Part of a small language model's weights.
Architecture: RMSNorm before each block, rotary positions, no biases in attention or MLP, untied embeddings.
Each number is 50 + 10 x the weight over its row's rms, rounded and kept within 0 to 99. Layers, rows and columns count from 0. The size before them is the row's rms in percent of the matrix's.

# gate: layer 14 MLP gate, 256x96, rms 0.222, rows 48-114, columns 64-95
# up: layer 14 MLP up, 256x96, rms 0.216, rows 48-114, columns 64-95
# down: layer 14 MLP down (transposed), 256x96, rms 0.215, rows 48-113, columns 64-95
gate48 100:49 49 65 57 54 58 33 54 65 27 51 26 49 39 40 32 46 62 58 51 53 45 46 58 60 20 68 40 43 36 30 58
up48 100:59 52 47 64 40 25 47 60 36 64 44 66 80 62 57 44 51 56 52 64 57 56 31 56 56 49 47 54 34 46 53 51
down48 096:60 46 42 55 54 34 47 41 46 54 59 55 49 41 61 62 66 48 51 66 46 52 65 28 29 39 62 53 28 60 54 47
gate49 097:38 53 56 46 33 44 50 57 57 47 45 41 56 24 41 47 53 44 52 72 61 38 35 55 40 43 47 25 57 56 37 51
up49 099:45 63 50 59 29 48 33 50 62 53 35 44 48 59 42 36 61 48 43 53 51 47 61 44 61 41 42 55 48 37 47 52
down49 094:62 48 58 45 47 62 61 51 63 46 35 43 48 68 54 47 61 39 59 58 34 60 20 45 45 40 56 55 55 43 52 52
gate50 096:46 37 37 45 43 57 55 46 47 45 44 39 38 48 48 43 35 55 50 68 45 50 40 55 55 60 54 48 34 37 59 54
up50 100:36 37 64 51 48 64 63 30 52 55 58 73 52 52 52 43 55 59 59 67 44 57 48 52 42 47 52 69 35 52 37 41
down50 107:42 51 62 47 44 66 53 34 56 41 46 68 49 46 60 49 47 60 45 42 48 44 55 52 39 30 46 52 51 45 45 46
gate51 099:43 65 44 37 42 56 49 48 58 51 44 44 43 52 48 45 52 41 28 65 44 53 42 38 56 57 52 30 45 71 60 56
up51 096:58 64 38 66 57 36 57 18 66 45 59 49 59 40 36 57 41 55 37 39 58 60 57 58 55 50 66 31 57 40 54 41
down51 097:42 57 63 43 51 26 57 62 42 48 41 63 58 59 52 53 60 50 66 60 32 41 50 49 70 39 49 50 63 73 56 41
gate52 114:45 61 38 39 55 55 64 53 63 39 63 53 48 61 55 43 44 50 59 63 70 53 45 44 44 44 58 57 54 70 46 53
up52 108:53 43 42 60 55 35 34 48 38 60 55 47 50 52 50 52 33 48 62 53 70 70 60 49 68 50 45 45 53 59 41 31
down52 110:54 50 47 42 41 37 51 53 45 47 39 48 57 68 50 55 44 54 54 58 51 65 59 44 54 66 54 27 42 67 49 58
gate53 108:43 50 42 38 46 50 53 59 42 44 52 58 49 42 44 41 55 29 59 56 48 55 30 39 51 45 51 44 51 28 43 47
up53 101:47 57 50 56 65 43 44 59 46 64 56 50 30 50 51 66 35 48 50 53 36 42 60 59 61 41 67 67 50 44 47 42
down53 103:35 50 52 53 58 37 54 52 36 47 69 44 43 41 27 66 58 49 55 38 42 65 65 52 39 43 37 68 58 46 45 50
gate54 102:66 38 44 38 41 54 52 62 55 58 49 43 62 68 56 32 38 54 45 48 39 61 60 53 41 40 64 64 39 54 45 40
up54 112:56 67 54 30 29 65 53 43 68 56 28 37 58 60 51 28 42 56 61 32 38 57 43 51 50 36 43 52 45 46 42 41
down54 107:56 60 38 62 57 50 68 54 60 59 63 69 55 49 51 37 61 59 50 41 47 46 42 54 63 38 38 56 49 39 58 65
gate55 101:39 54 57 45 56 51 53 84 43 56 40 62 58 39 61 41 58 33 55 62 44 69 48 53 50 50 35 49 56 66 43 62
up55 101:56 44 60 46 34 50 38 44 48 49 46 36 53 55 50 38 47 42 43 53 62 23 32 31 45 64 49 45 50 52 42 51
down55 095:76 40 65 29 50 58 49 53 46 47 41 76 46 54 47 55 55 52 57 52 72 65 38 64 55 52 55 64 48 30 53 41
gate56 089:64 46 43 42 54 43 52 48 39 53 57 56 57 42 60 57 56 36 62 54 52 40 50 37 42 55 40 58 78 38 39 59
up56 086:39 61 56 51 61 41 62 49 47 54 47 45 50 51 46 54 23 55 65 37 34 35 49 44 33 35 52 39 73 50 45 58
down56 092:46 58 56 44 44 51 48 58 35 52 52 55 52 49 45 55 56 50 44 63 49 51 66 49 66 65 76 62 49 57 56 55
gate57 100:44 51 55 44 49 44 68 51 44 33 67 48 54 50 59 62 65 42 49 54 55 45 54 77 55 42 54 54 36 31 43 70
up57 091:53 49 52 45 59 47 37 31 66 62 47 68 47 48 51 45 40 55 37 62 37 63 47 43 71 70 50 65 35 45 48 47
down57 090:54 45 33 50 32 59 49 62 34 45 57 55 58 44 48 52 67 38 63 70 44 67 59 65 67 62 36 57 57 51 55 27
gate58 101:38 80 38 47 26 54 59 54 38 59 44 43 49 59 56 49 46 51 47 33 59 44 55 39 65 59 42 46 52 74 46 47
up58 112:57 48 74 45 40 52 46 46 66 46 47 37 45 60 53 57 52 42 47 57 50 59 51 58 64 73 38 53 35 35 52 46
down58 108:67 57 47 57 32 48 37 59 54 39 45 50 52 45 73 57 21 48 49 42 58 48 69 54 56 47 39 35 39 50 39 53
gate59 096:53 55 46 56 43 51 53 61 75 54 45 40 37 44 27 63 49 64 37 46 51 47 45 44 53 65 42 60 59 52 64 71
up59 086:58 37 75 53 55 50 56 56 32 45 41 71 61 53 63 38 38 23 43 49 60 63 64 64 56 50 47 60 37 38 41 48
down59 090:49 48 41 51 53 45 50 25 37 36 57 63 48 60 60 53 54 56 56 46 37 69 56 52 62 33 53 45 51 56 45 34
gate60 095:46 40 58 59 69 50 52 51 37 54 41 46 58 25 43 58 41 48 64 55 50 52 45 63 37 43 52 31 49 39 58 33
up60 110:45 48 63 45 47 51 39 65 41 45 48 46 44 63 44 50 60 50 30 48 49 39 38 49 31 50 48 50 53 34 36 50
down60 115:58 46 53 60 56 54 49 61 36 48 56 47 58 61 48 40 63 53 47 54 50 24 44 45 38 43 56 32 40 42 54 45
gate61 099:73 42 56 54 50 52 58 64 46 52 63 51 57 67 50 53 68 53 58 33 43 38 42 52 39 58 51 46 47 49 35 33
up61 099:51 74 59 71 46 43 47 59 44 50 41 60 35 54 43 55 36 48 48 57 48 38 35 30 49 68 31 56 57 48 37 32
down61 094:23 35 55 38 72 40 48 65 47 45 52 50 42 53 46 48 36 52 66 26 59 43 47 49 41 69 42 52 54 52 50 66
gate62 099:46 55 55 50 55 53 41 50 55 52 73 49 52 42 52 60 57 72 73 60 51 36 55 48 70 45 58 66 42 73 45 47
up62 111:44 63 41 41 47 51 44 31 57 46 57 62 50 39 50 62 53 43 72 51 51 53 62 55 57 54 45 37 50 63 46 49
down62 106:35 64 62 41 44 51 60 53 63 57 40 42 61 64 58 61 39 45 33 57 44 19 53 71 64 41 46 57 42 51 43 41
gate63 103:34 62 63 65 44 55 46 49 49 48 63 42 36 44 37 44 58 55 35 62 45 80 46 37 57 56 34 34 57 59 54 56
up63 117:38 46 45 73 32 43 25 33 53 45 39 50 45 43 56 52 35 49 51 66 35 56 48 48 65 58 18 40 67 49 33 49
down63 113:44 48 51 53 47 38 42 61 57 49 45 79 61 56 31 49 34 65 33 55 62 69 64 57 46 55 33 61 62 62 54 40
gate64 100:56 53 53 69 53 40 49 53 52 70 58 54 44 34 58 48 42 53 55 56 49 65 44 63 65 48 48 67 50 54 69 41
up64 098:58 60 54 46 61 43 38 56 50 66 50 50 54 59 44 41 49 48 57 62 48 61 25 48 52 54 33 36 73 58 54 57
down64 100:38 65 39 48 44 44 50 26 47 56 54 46 49 50 61 45 64 38 31 36 54 61 48 50 57 55 48 42 44 41 46 44
gate65 106:71 64 57 42 49 51 59 46 68 37 57 45 47 60 50 27 66 46 38 41 65 54 49 62 53 51 47 69 62 67 43 71
up65 100:36 56 49 48 71 50 45 56 44 42 64 53 54 32 63 48 61 42 55 56 52 47 52 71 58 50 50 56 36 38 64 50
down65 098:46 42 51 66 71 56 79 37 49 54 44 46 49 48 42 40 56 53 49 26 56 51 66 69 57 38 56 48 70 64 55 56
gate66 109:57 52 59 53 49 45 53 51 58 61 45 50 60 48 67 44 49 47 64 45 36 54 30 42 39 31 45 59 30 46 47 60
up66 098:62 54 60 53 62 51 54 60 57 50 51 51 49 61 52 41 51 33 57 43 69 24 47 38 46 51 42 62 35 51 54 47
down66 093:58 63 44 36 47 45 37 47 50 45 42 65 55 54 30 61 59 38 49 32 48 53 65 61 40 47 63 58 50 55 60 49
gate67 093:54 59 41 53 55 52 46 45 65 49 49 74 57 59 54 60 54 59 62 58 48 21 42 43 51 25 54 48 41 56 40 40
up67 094:48 50 67 47 51 45 57 71 52 61 56 39 52 57 54 52 44 28 71 48 51 59 52 53 41 31 40 48 48 67 47 43
down67 091:34 48 47 37 46 51 69 51 67 52 70 55 45 49 58 55 55 48 74 40 61 37 66 51 61 49 76 55 66 63 61 43
gate68 109:55 60 53 41 58 52 53 33 59 54 53 43 48 68 49 45 49 49 54 46 41 63 48 62 54 40 50 52 44 53 50 35
up68 114:33 65 61 39 45 73 50 64 55 68 43 59 42 64 61 40 51 58 37 69 51 59 52 63 51 55 50 50 43 54 58 61
down68 112:53 61 37 58 48 42 54 36 61 44 34 61 64 31 46 43 45 45 46 52 73 35 48 50 56 49 52 67 46 47 60 51
gate69 119:56 43 42 56 48 48 43 47 49 59 52 42 45 54 70 44 61 50 44 49 65 43 48 35 52 51 44 39 72 59 42 34
up69 105:51 55 38 33 55 45 40 68 38 40 17 51 52 65 39 54 42 61 64 46 49 45 29 69 56 63 51 53 41 46 52 61
down69 099:42 47 56 48 63 46 68 61 35 32 55 46 63 42 80 46 53 46 52 50 39 58 51 50 38 51 55 42 47 63 48 61
gate70 094:45 40 59 62 49 51 49 60 62 52 52 39 50 47 40 57 61 60 72 61 47 50 43 28 40 69 38 51 44 55 63 58
up70 099:46 50 52 47 50 42 50 50 44 42 40 43 52 39 47 48 53 53 47 50 50 49 28 73 38 62 54 49 40 60 46 42
down70 096:49 40 65 52 58 49 53 72 37 47 48 47 63 71 56 51 59 55 63 54 38 75 59 58 61 53 37 42 58 60 42 48
gate71 094:60 47 52 68 45 49 39 60 51 56 41 62 51 52 55 55 35 49 63 72 71 59 60 29 55 44 40 54 51 47 34 50
up71 100:57 66 59 48 67 38 60 48 58 59 62 38 40 40 38 47 35 47 56 62 73 62 57 62 72 61 50 59 43 44 54 39
down71 095:51 37 45 57 51 69 48 54 48 39 46 34 42 51 62 66 43 54 52 53 33 18 34 38 41 54 56 50 52 44 31 62
gate72 105:44 62 51 49 69 42 61 54 46 39 58 44 46 53 44 53 47 52 47 74 33 54 45 26 26 28 52 45 49 63 46 42
up72 104:52 52 54 51 46 58 59 58 52 48 26 67 30 48 61 54 54 47 65 44 54 44 45 38 50 45 42 56 48 40 70 59
down72 105:47 32 42 51 40 47 43 60 40 45 58 44 60 45 57 56 50 46 52 50 71 44 58 54 61 68 61 39 46 55 65 49
gate73 087:41 50 52 41 40 31 58 33 44 69 54 52 47 48 37 64 63 55 57 41 55 61 50 71 53 50 47 55 51 40 62 38
up73 092:32 66 48 67 50 76 33 38 57 37 35 41 48 34 47 48 48 66 46 52 44 45 56 42 44 43 48 36 53 48 71 63
down73 092:52 46 43 38 49 58 69 54 44 64 39 59 69 59 62 40 47 47 46 59 58 63 52 41 56 43 54 50 47 47 53 49
gate74 094:46 63 58 59 62 48 59 36 57 53 54 53 34 51 56 41 50 56 47 37 51 56 52 68 61 65 57 53 55 61 51 32
up74 098:54 55 33 54 76 41 43 51 42 58 65 71 49 44 41 53 53 60 40 58 62 55 50 65 35 52 41 58 41 53 57 59
down74 095:40 64 43 61 56 41 58 55 40 45 43 52 56 57 45 39 64 60 64 51 38 35 45 42 41 53 81 49 59 36 50 39
gate75 104:37 55 33 45 52 28 41 47 62 73 53 40 45 40 51 41 52 52 57 63 59 59 34 51 58 56 52 41 36 82 61 52
up75 102:48 41 42 68 34 74 43 57 60 41 45 44 53 62 46 58 61 47 50 48 46 36 35 42 57 60 51 40 51 46 46 57
down75 103:34 43 52 51 40 40 54 38 50 55 39 55 41 55 42 59 52 44 46 53 40 53 45 58 67 39 38 35 47 34 50 53
gate76 105:45 43 43 64 53 45 41 77 37 47 50 49 53 53 48 46 59 30 50 46 58 48 37 59 36 44 46 54 51 42 48 63
up76 104:61 53 50 55 79 45 47 25 64 54 57 50 47 56 27 55 51 41 42 39 54 45 47 54 42 28 45 64 37 54 55 59
down76 103:33 72 43 55 64 56 48 38 58 54 45 60 40 52 46 44 52 48 52 41 55 59 54 57 55 52 52 57 70 59 50 43
gate77 105:73 49 35 35 40 51 54 48 42 44 51 41 45 58 42 21 42 40 42 70 51 65 48 51 58 26 45 51 50 45 50 41
up77 109:52 53 66 51 47 59 74 36 51 55 57 51 31 44 70 52 55 40 54 48 48 61 54 66 63 45 42 52 61 36 49 49
down77 108:48 59 63 55 64 51 41 36 41 44 46 60 54 50 54 58 48 54 50 51 46 28 42 31 61 60 41 45 56 50 50 40
gate78 105:50 22 48 71 56 64 59 43 34 48 28 53 57 24 46 52 61 69 57 65 58 53 38 59 65 54 55 37 41 58 51 58
up78 092:41 60 46 47 48 47 58 42 61 53 53 57 61 49 53 70 69 45 53 32 38 44 48 64 40 34 45 41 54 45 58 41
down78 088:54 41 51 49 46 59 50 79 49 38 51 62 63 37 43 52 49 56 56 41 60 32 42 52 48 64 67 39 49 49 57 52
gate79 097:64 39 54 60 61 45 46 63 63 49 40 57 69 55 58 44 56 47 52 79 49 48 43 48 36 49 44 57 55 71 70 38
up79 098:71 49 47 68 50 80 76 53 53 63 53 60 38 45 59 70 33 43 45 39 50 46 61 47 55 49 46 45 57 51 52 55
down79 099:49 45 43 61 63 49 40 47 53 54 52 41 57 55 47 39 45 53 43 55 42 56 51 67 60 47 53 52 49 51 49 41
gate80 110:57 54 61 45 50 40 52 49 75 58 45 65 33 41 59 64 54 42 68 42 50 64 40 58 59 64 48 54 49 45 55 57
up80 100:44 71 56 53 47 61 53 44 51 50 53 37 80 63 41 41 46 44 55 55 81 71 54 68 37 43 51 44 49 57 46 45
down80 098:46 50 46 73 57 51 45 42 36 36 51 40 56 72 61 34 51 66 47 55 40 53 47 54 64 32 61 45 69 49 45 49
gate81 102:54 46 49 59 37 61 51 46 59 45 38 45 60 54 53 66 47 41 58 59 57 55 35 38 51 40 62 39 49 52 33 60
up81 101:53 56 50 75 56 42 30 47 40 34 60 59 53 48 37 50 54 40 57 40 47 49 48 33 61 49 45 59 55 45 29 48
down81 099:48 58 40 40 48 46 44 40 46 48 44 38 72 42 50 35 35 46 33 58 43 42 51 42 45 66 49 40 59 49 33 64
gate82 094:51 59 49 58 46 47 52 52 19 57 46 44 41 38 56 30 56 28 51 50 60 54 54 57 67 49 36 39 22 62 55 57
up82 087:41 34 47 55 54 48 58 52 59 55 48 40 52 48 66 49 62 38 51 43 53 66 50 43 35 47 59 36 58 47 70 60
down82 092:49 56 37 59 40 39 29 35 60 51 44 37 50 54 35 50 40 44 64 46 66 69 53 49 44 64 53 43 48 59 70 58
gate83 096:63 52 50 40 59 54 71 25 66 60 53 52 26 61 54 65 42 38 50 38 42 44 46 22 76 35 65 57 39 55 45 43
up83 097:33 68 41 47 49 53 53 45 27 48 57 48 77 45 72 73 45 53 40 57 65 59 47 60 56 34 56 41 52 51 56 52
down83 102:61 64 47 71 67 55 57 44 65 48 54 51 41 42 51 44 48 49 64 25 47 59 45 53 29 38 47 38 45 50 49 55
gate84 104:48 54 56 35 50 34 45 34 53 48 46 60 35 41 60 52 29 57 61 61 46 57 60 48 48 32 33 64 50 48 55 43
up84 095:59 67 38 54 42 53 44 43 39 58 35 47 64 63 37 64 67 61 48 63 45 61 62 46 45 55 43 71 51 54 24 43
down84 092:35 37 46 39 53 47 33 46 44 42 35 60 67 67 57 58 65 53 61 53 51 38 71 56 50 44 43 66 56 62 55 34
gate85 099:44 40 65 63 57 49 45 63 50 67 67 43 50 44 45 51 63 53 71 51 54 36 44 49 39 45 55 40 44 35 42 49
up85 098:51 43 63 70 57 55 51 53 62 62 39 67 55 66 58 53 59 64 38 48 65 48 52 64 56 41 41 50 50 50 66 58
down85 097:54 48 55 55 45 57 42 54 67 56 50 72 50 33 52 68 53 58 32 61 39 45 50 50 59 43 54 37 59 40 57 54
gate86 097:69 51 49 56 44 66 71 51 60 43 51 45 54 48 63 52 51 37 67 39 64 61 49 54 46 62 47 56 44 62 39 50
up86 099:42 53 54 55 59 62 31 64 56 59 56 48 60 51 51 53 50 82 51 65 52 51 53 54 40 40 56 43 48 51 31 52
down86 103:46 55 50 53 52 39 42 37 66 51 60 77 56 60 44 60 48 47 39 63 54 64 40 54 69 36 36 60 49 51 52 61
gate87 093:57 27 46 56 52 44 52 46 34 42 47 57 51 62 64 66 38 45 53 44 30 52 35 56 76 52 31 64 38 45 29 49
up87 093:40 25 56 47 50 51 48 46 31 49 53 34 44 46 46 43 54 53 52 54 35 52 36 50 53 51 64 60 36 63 41 59
down87 094:66 34 42 41 60 53 44 64 60 37 57 55 55 39 49 53 57 73 56 34 57 47 51 31 39 48 43 62 48 39 57 38
gate88 106:59 65 41 57 56 57 37 34 48 42 67 56 57 44 70 58 53 49 59 60 55 45 44 45 57 32 55 37 63 55 61 56
up88 115:51 56 34 60 46 43 52 53 40 58 65 56 53 56 38 74 52 39 58 38 64 31 47 47 51 47 43 60 57 47 57 59
down88 112:48 52 40 59 41 49 43 59 44 57 43 45 52 54 47 45 56 56 43 37 55 31 18 31 55 43 44 46 64 48 55 53
gate89 102:56 56 46 54 48 57 64 54 38 54 34 55 47 36 25 48 52 35 44 37 59 46 51 37 62 35 37 58 41 43 38 46
up89 095:58 55 54 53 39 66 60 33 42 57 43 50 53 55 52 50 52 60 32 47 50 44 56 55 59 50 60 68 49 34 52 50
down89 096:53 37 48 30 44 59 45 71 65 56 57 52 45 51 62 60 58 44 49 51 42 75 66 68 46 50 47 62 55 69 47 38
gate90 103:60 49 40 54 58 60 53 52 44 65 51 43 41 47 45 63 47 59 57 42 44 53 36 42 38 38 35 43 53 36 54 57
up90 102:71 39 45 48 67 51 66 35 47 66 49 51 53 47 51 25 65 55 67 49 39 47 52 46 49 60 62 41 56 48 58 46
down90 103:38 51 47 57 62 45 42 45 55 60 66 60 57 47 28 46 61 29 44 40 46 50 56 40 38 55 62 48 24 53 41 38
gate91 097:43 46 57 44 56 45 52 42 53 66 30 40 56 44 40 52 53 55 48 35 39 59 47 70 38 53 56 42 64 50 58 53
up91 109:54 61 60 41 32 35 47 55 59 43 71 39 44 72 47 45 46 49 58 59 43 49 53 56 65 48 67 60 27 56 54 60
down91 107:60 61 42 57 51 43 40 47 65 36 62 40 54 42 62 52 34 56 69 66 55 67 46 50 68 46 45 53 31 65 62 50
gate92 096:53 65 56 67 61 54 47 35 55 61 65 42 60 69 59 53 48 34 50 43 44 54 43 58 39 35 49 41 44 40 53 58
up92 093:54 59 64 38 57 21 55 31 48 31 56 56 61 31 49 39 40 59 54 50 66 64 41 42 60 36 68 59 45 59 60 59
down92 109:57 84 71 55 60 45 50 45 44 54 67 46 64 50 44 37 62 40 54 59 51 60 36 42 57 46 71 51 45 48 46 52
gate93 100:39 65 52 50 45 64 57 52 35 44 51 56 46 53 45 49 62 37 46 68 48 45 55 31 45 37 49 51 54 45 37 37
up93 105:59 55 42 47 51 63 58 61 65 50 62 57 44 33 48 65 59 56 54 60 51 59 52 39 41 43 35 37 40 60 69 56
down93 104:62 58 43 44 51 45 48 53 71 58 42 31 41 39 28 47 53 40 58 47 40 39 57 59 49 55 49 62 51 43 58 49
gate94 101:58 56 56 48 35 40 63 55 61 55 47 44 49 42 62 37 58 55 47 47 59 53 37 44 48 60 68 54 45 44 55 45
up94 102:55 46 49 40 62 60 55 47 46 57 56 12 34 29 54 60 48 45 47 38 55 48 35 55 69 45 61 56 46 38 59 48
down94 106:42 47 54 44 56 58 48 58 68 29 41 47 68 51 49 52 31 48 31 60 44 51 56 56 51 62 45 66 39 31 54 47
gate95 109:52 34 42 37 56 34 53 52 45 64 51 35 56 50 49 48 57 57 71 36 42 51 55 44 41 56 46 47 46 52 48 53
up95 109:54 31 47 53 51 41 50 53 55 49 59 48 38 38 48 48 43 39 57 49 55 37 52 63 26 35 43 54 30 61 51 41
down95 106:48 51 45 33 35 54 56 49 35 53 61 39 35 73 58 42 65 47 60 54 42 63 50 57 36 57 51 50 50 44 48 49
gate96 094:41 58 37 50 47 61 49 69 52 43 50 31 56 49 51 60 49 46 52 45 59 39 36 43 45 48 31 57 55 53 59 59
up96 092:36 57 60 39 59 49 49 59 39 57 57 48 55 50 56 37 31 41 40 42 59 49 62 60 52 66 51 43 54 39 41 68
down96 100:63 30 50 40 45 44 57 58 49 46 46 84 30 48 35 78 55 60 50 57 37 37 60 49 28 47 59 35 50 41 42 45
gate97 096:35 47 55 57 60 61 54 49 52 33 40 26 40 59 45 44 40 44 45 24 45 51 62 54 48 67 56 73 59 52 46 51
up97 100:51 44 65 42 63 45 58 45 42 51 61 56 58 62 45 66 33 41 59 52 52 36 44 37 48 54 55 37 37 62 52 52
down97 101:50 53 49 48 67 52 43 42 56 49 46 56 55 39 60 56 34 51 40 39 39 53 71 46 42 33 55 74 41 56 45 39
gate98 101:56 40 57 31 50 53 43 62 66 32 41 47 51 44 65 40 42 55 61 50 54 62 62 44 55 56 65 50 42 58 28 55
up98 104:62 56 46 48 56 51 47 67 44 58 51 45 43 59 56 43 48 65 61 46 61 55 50 54 68 53 36 53 49 47 60 43
down98 098:60 39 78 57 59 54 54 57 73 48 56 55 46 44 51 56 49 52 35 37 39 57 71 51 56 52 61 56 31 61 26 49
gate99 104:66 43 60 46 48 69 51 50 42 60 58 58 54 64 44 65 63 59 51 33 51 62 44 52 49 56 42 61 61 51 44 42
up99 095:56 47 45 48 54 45 60 39 57 52 68 45 47 58 46 63 42 50 31 67 44 29 46 40 35 52 64 61 63 61 53 41
down99 095:57 36 38 61 50 52 38 49 57 49 55 42 66 49 44 46 54 40 62 48 58 74 37 63 43 38 33 31 44 53 60 57
gate100 100:44 66 42 44 44 53 51 50 65 30 33 37 59 67 52 46 49 46 40 45 52 67 45 58 56 31 65 51 67 38 57 34
up100 092:58 53 45 62 52 46 47 52 56 37 61 53 54 47 23 55 43 52 46 61 58 51 50 49 51 53 42 55 47 54 57 58
down100 098:59 52 61 55 66 47 58 52 48 52 60 54 39 44 29 60 42 63 44 51 50 50 61 45 51 48 32 38 32 36 42 55
gate101 099:37 46 29 52 52 35 58 46 58 49 58 59 46 54 50 55 50 48 61 58 54 51 47 39 57 52 64 44 67 58 43 55
up101 105:60 53 48 66 51 78 57 32 36 48 55 47 47 61 44 55 63 55 45 57 45 63 58 42 64 59 50 58 47 55 65 38
down101 107:48 54 35 32 53 52 51 52 56 48 42 29 41 36 68 40 50 64 53 46 40 49 64 42 62 52 49 52 60 59 44 65
gate102 101:49 44 50 64 70 54 44 53 40 46 56 37 58 29 39 51 47 59 45 37 42 53 46 44 41 46 47 41 47 69 46 51
up102 099:33 43 30 54 43 53 56 54 44 53 51 50 65 59 76 48 50 52 49 39 54 44 48 62 47 37 53 41 68 34 47 48
down102 101:68 59 44 37 57 48 61 45 49 43 27 61 63 65 38 60 55 36 51 54 66 44 46 57 63 56 58 66 47 59 51 56
gate103 100:45 50 51 44 41 51 56 55 47 50 52 59 47 55 49 51 50 46 75 51 70 41 51 40 48 46 78 43 52 55 52 44
up103 106:47 37 57 59 40 51 32 60 26 68 58 56 52 44 41 42 46 51 57 63 50 32 55 31 48 40 50 51 58 63 54 40
down103 109:55 53 49 60 43 43 50 56 46 60 49 66 62 43 47 59 44 68 31 44 50 50 58 53 47 57 69 55 38 44 39 42
gate104 097:59 57 48 39 69 55 59 54 39 70 53 48 60 54 47 48 49 51 58 43 41 38 39 41 54 66 61 37 50 48 54 55
up104 102:54 56 49 61 56 36 60 57 57 48 49 53 50 43 40 54 59 46 44 42 44 39 46 38 58 45 69 61 48 52 74 49
down104 106:44 49 58 41 41 61 40 52 52 36 60 63 48 26 46 55 64 42 20 57 35 79 37 53 42 42 51 66 48 48 54 43
gate105 099:43 46 34 34 58 59 62 47 38 50 56 39 43 46 74 58 61 53 47 47 58 40 49 46 65 42 56 48 50 54 48 56
up105 102:40 44 56 57 60 63 53 25 41 45 51 55 60 55 53 48 49 57 52 38 29 50 35 67 41 64 48 32 67 44 45 58
down105 101:51 48 43 47 46 41 47 60 40 56 50 56 34 63 54 55 41 52 45 63 37 52 34 61 48 43 43 52 44 51 67 58
gate106 101:41 46 50 56 43 47 42 59 40 47 45 36 40 52 35 55 64 57 49 57 72 46 35 64 54 44 35 32 46 41 48 72
up106 097:72 46 57 59 51 44 73 43 70 48 48 62 45 66 60 53 48 52 61 51 43 15 63 39 48 37 61 53 42 52 45 53
down106 097:61 30 40 48 57 44 74 35 52 54 50 47 59 45 62 46 62 36 56 31 37 27 42 43 50 62 52 44 46 46 53 47
gate107 110:42 30 30 54 55 58 46 53 40 39 42 39 36 54 46 52 56 56 68 56 47 38 34 42 72 43 62 54 43 37 36 50
up107 096:51 46 22 43 58 46 62 73 61 51 43 60 55 53 38 51 48 55 50 46 50 60 59 48 56 45 51 41 46 62 61 53
down107 097:56 59 48 40 56 33 52 65 66 56 39 44 64 51 50 52 45 53 43 46 49 41 46 51 51 59 44 51 56 64 50 71
gate108 099:67 56 45 41 66 39 56 60 45 47 52 47 52 56 41 41 48 46 35 67 43 65 36 43 48 62 60 49 59 44 36 46
up108 100:66 56 53 33 47 53 46 52 52 41 33 50 42 49 42 50 60 42 63 48 63 61 63 47 17 34 58 52 43 71 51 48
down108 104:71 38 41 49 53 42 59 36 71 45 36 40 56 47 45 44 52 42 63 51 53 54 49 60 41 41 35 53 53 60 63 55
gate109 101:52 57 64 50 70 45 60 55 52 67 55 72 49 50 59 61 64 59 49 39 47 39 39 55 41 63 37 47 59 61 58 31
up109 101:32 47 52 62 50 63 62 49 55 53 44 41 48 59 61 52 55 50 58 53 53 37 27 52 70 34 62 44 40 46 52 65
down109 106:48 50 46 47 58 69 63 40 38 31 49 34 40 41 47 60 56 47 60 38 42 48 54 56 46 40 49 24 57 52 56 56
gate110 092:55 48 50 46 52 50 52 40 54 47 68 54 61 31 50 67 45 69 46 37 39 58 44 36 56 67 43 49 42 38 56 51
up110 091:47 49 39 47 44 48 66 75 44 33 63 45 40 46 47 53 55 51 50 47 56 55 45 50 50 55 62 50 30 58 53 67
down110 090:51 39 50 50 41 41 50 53 62 41 63 45 44 35 49 64 38 64 56 45 33 33 30 47 59 70 43 36 51 47 50 45
gate111 099:68 32 33 64 53 52 47 49 53 40 50 36 40 54 50 64 59 52 62 62 42 27 51 52 48 39 58 54 44 37 45 53
up111 106:46 50 66 45 63 40 44 50 52 40 45 61 53 44 55 47 67 59 38 50 43 53 34 41 60 50 32 59 52 49 54 52
down111 098:55 54 46 52 51 50 44 48 44 48 43 64 56 57 45 50 53 77 34 58 37 62 67 37 39 72 38 69 51 60 53 55
gate112 084:34 76 49 53 53 64 39 32 56 60 30 54 44 59 51 58 45 43 46 38 62 53 50 57 60 43 73 54 49 61 47 51
up112 094:56 45 47 51 43 46 42 49 64 40 59 54 51 47 52 40 62 57 42 51 73 51 50 53 48 69 29 55 48 21 30 38
down112 092:47 44 50 33 63 52 51 59 43 39 42 55 59 51 56 56 40 54 47 36 44 18 59 48 66 45 55 38 30 53 48 56
gate113 094:34 69 63 51 39 71 53 64 55 36 41 39 43 48 50 56 39 57 51 47 58 66 46 42 47 38 53 48 38 37 38 50
up113 092:39 49 60 50 46 67 58 55 35 41 50 57 57 56 69 46 47 63 45 45 42 22 41 40 39 47 63 54 59 39 59 51
down113 098:47 51 73 43 51 47 46 48 43 37 46 47 67 50 68 53 41 32 50 46 40 50 47 56 26 53 31 33 53 52 57 39
gate114 099:60 39 43 54 59 39 36 47 44 55 66 36 70 36 55 43 46 48 54 60 49 73 46 54 56 59 49 68 48 57 64 54
up114 103:50 35 37 32 38 49 38 58 48 48 50 52 51 47 45 55 34 44 47 31 38 60 26 47 58 55 44 56 49 58 42 57